config.toml
d_model = 64
n_kv_head = 2
d_mlp = 192
init_std_qkv = 0.0625
init_std_up = 0.0625
lr = 0.01
Each number is 200 + 30 x the weight over its row's rms, rounded and kept within 0 to 999. Layers, rows and columns count from 0. The size before them is the row's rms in percent of the matrix's.

# layer 8 attention key, 64x64, rms 0.238, rows 0-63, columns 0-63
042,210,118,241,242,181,189,208,218,198,198,150,160,252,230,176,185,177,248,210,176,161,220,164,184,189,143,211,211,183,204,248,172,210,160,207,182,219,163,178,169,175,196,193,182,225,227,209,193,165,197,193,192,188,173,226,200,176,258,148,139,212,184,176,244
054,155,183,189,194,188,190,198,191,168,168,192,201,178,150,229,194,224,188,220,206,195,185,229,189,196,225,206,207,241,233,163,198,176,193,205,152,199,241,186,218,161,209,180,206,172,158,116,162,209,229,218,239,218,194,167,211,183,87,197,246,244,156,201,188
069,264,174,198,179,217,144,236,258,182,188,197,198,196,185,228,183,256,213,161,162,208,201,155,197,191,180,186,182,168,218,202,211,219,205,235,230,188,176,193,155,214,164,188,258,195,247,176,189,207,199,201,240,192,121,260,209,216,225,171,175,175,148,227,178
062,194,186,203,208,252,174,198,173,199,248,225,194,227,212,187,194,170,217,156,206,199,265,159,228,174,218,258,220,232,218,123,213,193,204,182,193,166,207,207,164,246,222,233,231,167,164,179,187,247,263,208,171,189,207,211,183,199,162,218,238,148,179,250,196
072,203,189,201,219,232,232,166,180,244,177,157,192,131,196,176,238,170,160,253,226,165,204,200,169,203,218,199,206,142,187,233,239,216,155,227,198,216,172,213,213,177,213,167,204,229,221,238,202,181,186,204,258,138,193,128,172,193,220,177,148,217,186,224,217
069,249,130,180,232,225,174,240,241,239,191,186,182,207,215,225,198,187,218,198,202,199,153,174,178,198,150,226,129,195,162,208,202,216,230,210,239,196,167,208,181,216,245,183,236,217,200,152,233,203,227,122,172,214,199,197,238,192,206,191,232,245,206,151,226
072,178,184,211,203,196,233,195,211,232,151,207,199,146,176,212,193,221,193,249,177,146,275,215,165,194,220,127,258,255,215,237,228,171,230,202,205,193,210,178,270,174,198,149,141,220,213,199,203,212,184,243,202,207,226,172,189,192,197,208,202,240,203,188,203
067,210,192,169,239,222,216,167,181,191,157,201,203,274,187,212,244,168,227,216,201,214,262,230,221,185,186,229,187,203,225,219,177,220,189,214,206,169,231,153,255,193,168,237,234,196,178,243,191,219,220,263,211,229,234,275,215,220,228,164,168,173,227,222,170
099,230,173,205,231,147,165,234,202,198,202,207,213,159,174,205,180,223,185,198,143,196,208,240,250,213,234,233,214,157,235,195,224,213,251,249,195,210,191,134,157,197,212,155,176,141,200,194,160,211,181,207,203,220,178,175,198,193,243,240,202,169,149,242,245
102,186,203,198,211,179,205,219,165,198,186,199,159,150,196,192,167,250,166,192,132,196,221,203,213,175,270,199,224,194,185,242,151,149,230,167,196,181,186,234,147,216,203,166,158,189,195,170,189,213,211,225,178,191,214,180,131,148,201,248,213,190,241,252,205
109,223,229,158,196,157,202,229,236,212,245,219,246,200,226,254,224,212,237,234,183,211,197,184,201,247,203,223,179,183,211,242,229,198,191,270,207,267,183,193,192,151,223,151,162,162,189,216,164,161,196,156,213,192,187,206,234,211,203,188,222,253,188,152,168
119,186,226,241,220,202,209,250,168,202,158,167,221,242,201,185,190,197,241,165,173,165,227,240,186,173,208,219,213,273,182,171,180,184,178,198,132,202,198,178,241,211,227,231,170,230,204,152,212,165,224,217,170,229,248,153,192,221,194,202,219,167,167,256,158
114,177,163,273,137,178,175,187,207,205,144,224,180,187,202,202,198,213,159,203,158,204,207,161,225,194,252,169,174,207,171,168,178,241,231,161,159,192,194,256,149,198,189,209,226,244,212,162,147,211,209,130,214,205,187,208,192,166,224,213,229,207,172,182,198
121,238,149,211,183,158,177,147,180,225,230,219,193,198,244,226,132,251,262,189,220,207,179,135,188,179,172,199,215,254,161,186,227,205,180,220,189,206,173,188,173,160,216,188,221,220,211,236,158,189,152,202,176,262,207,171,243,235,206,203,200,191,185,209,207
126,193,251,193,200,199,199,199,226,275,202,157,188,160,188,130,190,234,204,186,195,203,226,214,247,171,175,220,193,181,144,249,180,166,184,193,221,281,248,219,213,209,190,212,219,195,237,177,154,184,166,188,183,214,229,162,218,162,180,211,244,231,176,164,200
122,226,213,228,189,229,134,221,187,200,184,256,176,225,193,173,178,183,202,175,248,139,156,256,115,219,163,213,243,147,235,223,188,200,174,232,195,195,197,198,208,178,168,223,221,154,193,199,156,264,176,191,207,182,207,184,192,208,187,201,202,182,239,186,187
064,187,230,203,176,193,221,186,195,197,176,200,222,167,142,220,156,226,214,206,222,233,164,208,230,223,257,173,193,229,204,164,185,130,242,213,132,219,188,225,196,186,179,187,194,164,142,186,173,213,199,183,205,221,123,217,226,195,154,185,209,202,242,193,133
052,193,164,232,155,149,243,244,192,196,123,209,232,165,200,179,170,193,265,206,172,208,222,210,212,230,223,227,239,160,173,212,169,202,211,253,224,234,192,234,178,186,208,196,186,238,147,219,161,148,153,183,214,197,194,213,217,178,185,157,165,234,223,199,205
045,222,179,219,222,203,136,236,245,180,214,166,194,166,182,185,153,216,181,214,178,185,142,169,212,205,134,169,165,205,209,157,218,160,209,187,186,175,181,233,165,212,234,220,231,229,231,231,219,244,223,168,241,203,164,257,234,219,201,218,235,200,217,245,161
057,176,138,159,225,224,239,216,193,223,150,209,205,187,186,199,188,159,206,214,228,191,271,174,187,199,201,223,235,197,182,186,244,222,238,200,162,179,241,137,194,190,218,176,204,257,138,192,208,205,214,170,212,178,219,122,225,158,177,210,195,206,159,234,213
070,203,252,159,146,188,176,180,226,196,176,178,191,219,215,252,167,205,183,225,158,218,199,201,205,186,190,179,165,162,232,215,187,236,241,235,216,196,225,200,150,187,153,222,241,182,272,184,189,202,179,209,180,281,199,236,229,218,183,188,266,167,196,178,229
072,202,217,200,221,180,222,209,191,210,189,200,173,225,217,196,215,165,210,233,212,186,190,235,138,261,262,184,217,180,226,170,165,183,220,226,197,237,162,188,177,167,211,141,193,210,214,243,198,133,166,196,202,169,187,158,189,190,248,197,197,271,189,124,227
086,212,201,171,184,199,221,138,196,215,162,185,181,251,211,238,183,219,204,215,239,174,173,241,246,238,179,230,176,259,252,233,202,228,165,176,210,218,148,219,214,175,187,221,195,163,215,181,250,211,171,243,205,236,199,280,200,190,206,149,197,202,231,166,193
083,221,217,185,200,241,180,203,200,215,211,196,230,236,174,196,175,190,194,182,183,249,189,170,202,169,164,295,207,160,168,180,235,233,153,161,196,195,223,214,206,187,201,256,255,184,158,240,175,231,201,203,245,208,204,171,190,189,224,227,138,154,186,238,243
087,209,213,197,179,221,206,197,191,177,165,194,207,124,180,206,246,209,235,242,161,209,239,174,200,188,220,202,196,196,132,190,216,207,180,156,189,228,254,214,213,227,214,251,188,186,139,150,174,234,194,235,238,212,204,200,188,165,179,162,174,182,211,260,266
134,217,161,191,194,183,187,227,203,193,193,193,155,222,212,232,188,228,201,189,194,206,196,228,199,243,193,195,189,289,184,215,169,151,188,225,286,192,156,204,122,196,187,169,196,224,188,170,248,228,232,208,232,179,242,204,138,213,183,234,216,241,193,203,166
119,133,225,189,203,225,236,156,208,173,251,212,221,168,195,174,147,178,143,144,227,161,187,206,210,216,181,149,250,193,169,177,193,204,175,191,227,149,211,205,221,188,213,143,156,196,172,184,231,212,138,184,181,213,202,193,215,203,200,220,237,196,197,148,159
115,183,158,177,251,200,233,223,220,179,207,162,204,176,218,148,178,153,239,205,211,149,192,173,230,214,227,149,176,163,168,186,218,175,208,215,186,230,180,193,221,161,243,172,132,211,186,155,214,174,217,182,138,156,177,161,169,185,175,215,156,183,190,161,215
128,199,206,168,225,273,173,194,229,205,130,234,209,195,235,197,212,191,167,245,211,198,235,210,178,226,223,220,231,161,208,205,159,221,197,203,195,190,183,217,218,169,229,101,211,210,165,171,196,186,179,248,181,262,243,253,221,195,206,175,234,175,204,215,212
116,125,230,176,191,192,225,219,201,231,200,222,131,194,180,261,201,184,238,197,184,173,175,174,230,199,195,197,260,159,208,212,230,212,262,179,190,203,200,174,217,180,174,197,271,240,205,202,190,214,228,194,208,178,204,198,151,194,157,203,270,204,194,209,257
128,215,177,206,211,162,180,173,213,209,200,166,123,216,168,178,208,211,197,214,232,196,213,178,173,194,172,253,187,221,173,185,167,194,175,183,189,178,206,227,219,192,182,164,154,211,199,231,212,211,233,187,198,129,141,222,204,212,185,161,306,196,206,266,183
113,208,205,211,204,196,201,172,156,215,188,174,202,222,244,161,204,197,217,227,166,182,214,244,225,305,173,232,201,240,229,165,176,166,232,233,198,166,207,153,242,162,181,246,207,183,208,183,190,184,199,162,198,200,191,249,173,159,235,173,227,217,150,230,232
045,209,241,167,216,219,172,244,198,256,233,178,162,214,215,226,144,184,177,222,196,172,201,246,174,239,115,167,176,187,166,207,217,240,197,211,225,203,166,223,174,202,193,219,201,168,197,205,239,197,169,198,246,232,180,240,243,199,210,229,164,198,210,169,130
048,192,181,187,206,144,183,183,219,151,196,200,223,228,217,190,128,217,262,166,214,253,173,169,187,197,179,203,189,203,216,161,219,222,216,146,209,181,224,228,239,211,169,197,200,167,220,190,237,174,246,202,187,211,246,199,165,211,212,150,238,237,263,253,228
057,252,158,174,232,246,210,183,216,260,171,204,198,181,187,187,206,182,170,193,183,197,191,218,189,204,167,186,127,227,171,177,259,226,237,151,214,190,179,181,234,157,241,189,223,241,232,170,225,208,271,167,187,189,181,174,167,229,202,171,250,187,197,189,235
051,208,215,227,247,208,140,181,174,196,204,176,214,233,173,205,193,192,176,193,205,223,109,206,219,159,160,195,154,278,180,239,193,209,206,124,220,217,165,195,219,189,214,226,205,207,163,181,214,205,279,160,207,187,217,174,178,196,233,214,216,181,203,201,228
048,233,156,175,198,168,173,222,177,240,165,200,242,170,195,174,169,175,245,155,194,205,147,168,195,189,148,197,125,192,186,214,218,171,163,192,217,179,253,181,211,222,196,199,219,248,185,155,143,185,209,186,190,181,149,154,235,231,180,181,189,190,175,158,204
064,178,200,224,202,229,157,154,200,147,207,242,197,254,183,250,205,226,224,205,230,209,177,207,266,168,179,213,192,216,228,261,202,197,263,224,164,193,181,166,171,225,192,234,233,193,163,191,203,183,225,242,169,251,243,218,194,180,171,238,223,197,225,249,219
054,185,197,194,246,240,195,149,184,201,174,240,244,203,208,190,246,141,150,195,293,199,199,223,196,171,179,220,172,199,214,167,168,234,195,211,147,175,237,210,201,203,209,214,211,209,182,208,164,185,174,240,216,220,228,209,277,217,169,185,215,143,221,186,218
077,168,156,186,196,175,238,193,168,159,246,167,180,182,215,178,192,209,176,223,198,191,273,241,187,218,213,168,203,171,184,160,146,177,196,214,231,187,231,232,248,239,147,164,142,210,218,193,173,204,151,241,187,247,216,236,240,188,165,177,223,206,226,189,195
096,194,197,197,217,191,189,238,172,193,301,197,194,216,221,222,166,151,214,168,186,192,172,198,213,211,103,191,216,123,150,216,199,215,232,212,216,231,193,184,215,178,214,207,222,195,215,219,193,197,190,209,188,201,249,142,195,234,204,219,181,230,190,205,268
121,232,190,179,208,210,180,197,161,244,262,206,161,246,238,232,211,199,210,215,228,214,189,238,204,232,226,186,182,203,201,237,210,150,223,254,222,201,176,183,212,177,131,146,174,206,234,208,231,180,244,168,209,167,238,201,139,197,202,207,269,243,184,202,210
145,188,251,189,196,164,206,186,204,229,167,251,202,215,236,226,179,197,211,235,209,191,209,168,168,231,220,163,231,179,245,236,221,205,221,232,167,211,151,167,214,170,206,150,226,221,232,199,188,130,182,249,208,225,248,213,227,184,175,203,226,158,181,142,141
143,243,178,173,212,159,197,199,223,247,236,164,221,193,218,169,192,253,209,202,190,242,243,223,225,135,197,247,163,260,185,235,205,168,166,236,238,253,173,194,190,239,188,197,181,160,194,171,188,169,194,224,156,262,230,171,236,186,194,215,185,183,193,218,188
145,226,168,196,210,221,201,158,176,186,216,208,244,192,247,195,231,208,181,229,224,229,169,207,142,220,213,212,209,187,233,183,251,227,230,247,204,140,177,193,202,166,191,184,221,146,172,230,149,249,146,214,199,232,179,211,180,198,228,192,125,190,210,183,261
149,221,198,173,215,192,177,181,186,216,233,219,197,193,178,234,196,232,203,223,210,192,234,191,246,270,209,247,185,175,190,212,198,177,181,169,198,170,208,206,172,170,208,145,219,192,167,230,199,167,227,239,221,231,114,204,206,202,269,165,192,216,185,279,256
146,260,209,198,181,207,189,203,192,223,230,239,177,201,220,213,212,223,247,189,224,180,230,198,149,229,164,228,191,279,204,186,217,171,183,152,207,195,255,204,214,175,196,253,247,247,179,228,153,218,208,200,195,204,234,203,192,222,212,134,183,203,246,212,131
153,236,194,234,183,198,178,269,177,189,155,192,229,258,202,264,231,167,172,201,153,206,231,219,171,232,215,195,179,208,179,165,161,211,184,228,160,199,176,224,216,197,233,184,149,232,152,186,234,196,246,186,231,231,242,211,232,213,217,175,182,238,235,247,186
046,207,227,164,152,204,163,208,152,187,206,166,174,188,163,196,168,175,176,209,222,214,117,193,190,208,192,209,191,216,242,201,130,170,196,186,202,151,212,214,172,230,194,261,178,153,172,202,217,176,176,215,201,195,227,245,259,211,213,239,206,206,126,184,212
049,239,171,169,258,188,165,197,215,209,193,202,169,219,190,192,232,212,152,214,190,202,194,231,243,185,228,178,138,222,197,153,225,204,191,174,236,205,237,189,195,171,205,174,207,186,234,210,212,258,303,167,192,165,217,179,183,242,242,204,199,208,222,243,248
053,237,199,191,198,197,196,222,187,272,155,232,214,204,196,171,206,155,159,201,215,190,238,209,187,229,216,186,240,184,197,184,205,241,183,228,199,178,182,192,194,151,191,197,205,199,211,221,171,167,168,156,213,176,121,219,255,185,190,175,199,125,164,117,181
052,243,150,202,174,223,260,214,199,247,184,210,199,182,205,235,257,253,220,199,249,186,230,184,200,206,166,171,188,184,185,177,212,182,170,213,209,210,204,198,175,187,212,175,187,177,225,168,175,231,153,170,248,179,124,159,223,162,214,175,179,242,185,137,170
077,190,149,191,199,173,209,207,202,201,211,219,190,176,217,174,189,228,187,199,199,175,259,211,181,231,240,194,267,173,197,185,159,156,161,240,186,172,252,195,231,164,196,175,165,209,163,238,189,183,160,194,202,184,172,246,232,208,155,194,156,198,112,203,151
067,184,181,162,221,214,198,203,206,232,194,218,254,180,201,216,199,147,223,164,226,214,159,142,247,209,137,209,164,250,210,235,219,160,218,186,185,190,218,157,201,162,236,228,245,226,157,169,189,177,238,204,203,200,160,174,167,212,252,222,155,159,198,223,229
067,175,146,214,170,164,240,247,225,201,193,257,218,167,197,228,216,194,187,195,184,166,255,176,226,210,194,174,229,176,216,207,212,144,209,230,172,218,202,187,186,172,226,177,246,243,228,195,153,190,134,217,200,277,187,217,246,198,205,208,190,175,135,189,196
086,221,140,241,203,227,193,186,154,177,213,237,193,188,173,217,197,232,177,230,163,231,172,221,254,176,263,212,195,207,183,234,213,147,244,200,200,200,211,192,188,244,186,215,187,176,218,208,199,204,246,176,208,202,224,196,139,168,238,257,213,256,178,270,197
096,192,208,174,230,266,227,192,200,187,144,160,220,174,207,181,255,229,161,230,227,211,220,207,158,199,204,210,197,198,183,206,203,240,148,139,162,200,246,219,202,241,176,210,160,196,180,203,204,209,213,223,171,173,187,267,266,198,200,153,192,162,244,166,203
121,208,241,245,206,227,201,207,173,189,129,207,235,162,201,177,159,204,180,207,148,185,196,184,187,178,247,209,190,212,240,173,183,211,229,184,172,153,198,208,169,194,238,231,229,184,234,193,164,170,192,225,187,195,176,180,145,196,253,228,179,126,190,260,148
133,141,225,159,189,217,235,187,213,183,179,186,154,194,174,204,157,163,182,159,214,195,188,200,214,174,189,183,244,253,224,182,174,177,142,202,233,153,173,237,218,212,195,133,230,208,167,185,217,220,160,248,188,249,205,224,206,247,194,207,255,184,243,188,164
140,251,195,217,207,217,150,175,247,243,179,227,171,173,163,196,188,161,156,249,212,241,192,163,152,110,215,190,177,133,198,215,192,223,192,219,182,219,246,228,194,208,215,165,207,205,226,241,209,231,221,181,219,186,200,186,229,208,214,168,235,182,249,188,180
138,199,231,183,163,228,192,215,224,221,115,198,182,154,225,176,181,215,215,195,195,200,208,209,254,247,210,195,197,151,223,241,192,211,224,183,214,237,195,227,199,179,198,210,217,225,217,160,118,208,199,172,192,208,267,249,165,146,176,183,219,212,214,200,263
144,176,187,191,181,166,234,155,216,206,241,160,179,195,239,240,197,205,209,209,182,279,214,144,251,171,241,169,181,237,198,183,242,248,236,183,174,185,208,212,179,182,200,214,201,262,228,248,186,194,236,188,203,233,229,244,203,194,204,145,240,213,166,202,224
149,184,223,242,224,211,152,148,168,197,187,170,187,241,187,177,204,231,212,206,209,188,181,235,172,220,181,240,223,212,154,181,168,240,196,214,113,199,205,189,253,165,204,193,209,187,226,211,162,211,155,187,186,207,172,185,216,215,204,190,282,223,119,210,205
140,192,236,165,241,191,206,237,204,239,186,182,199,227,143,208,254,152,210,253,158,196,200,228,223,167,187,223,211,184,247,214,230,204,211,242,190,204,231,145,260,238,159,270,223,160,197,240,202,166,233,204,220,240,208,205,198,201,197,172,217,182,198,230,232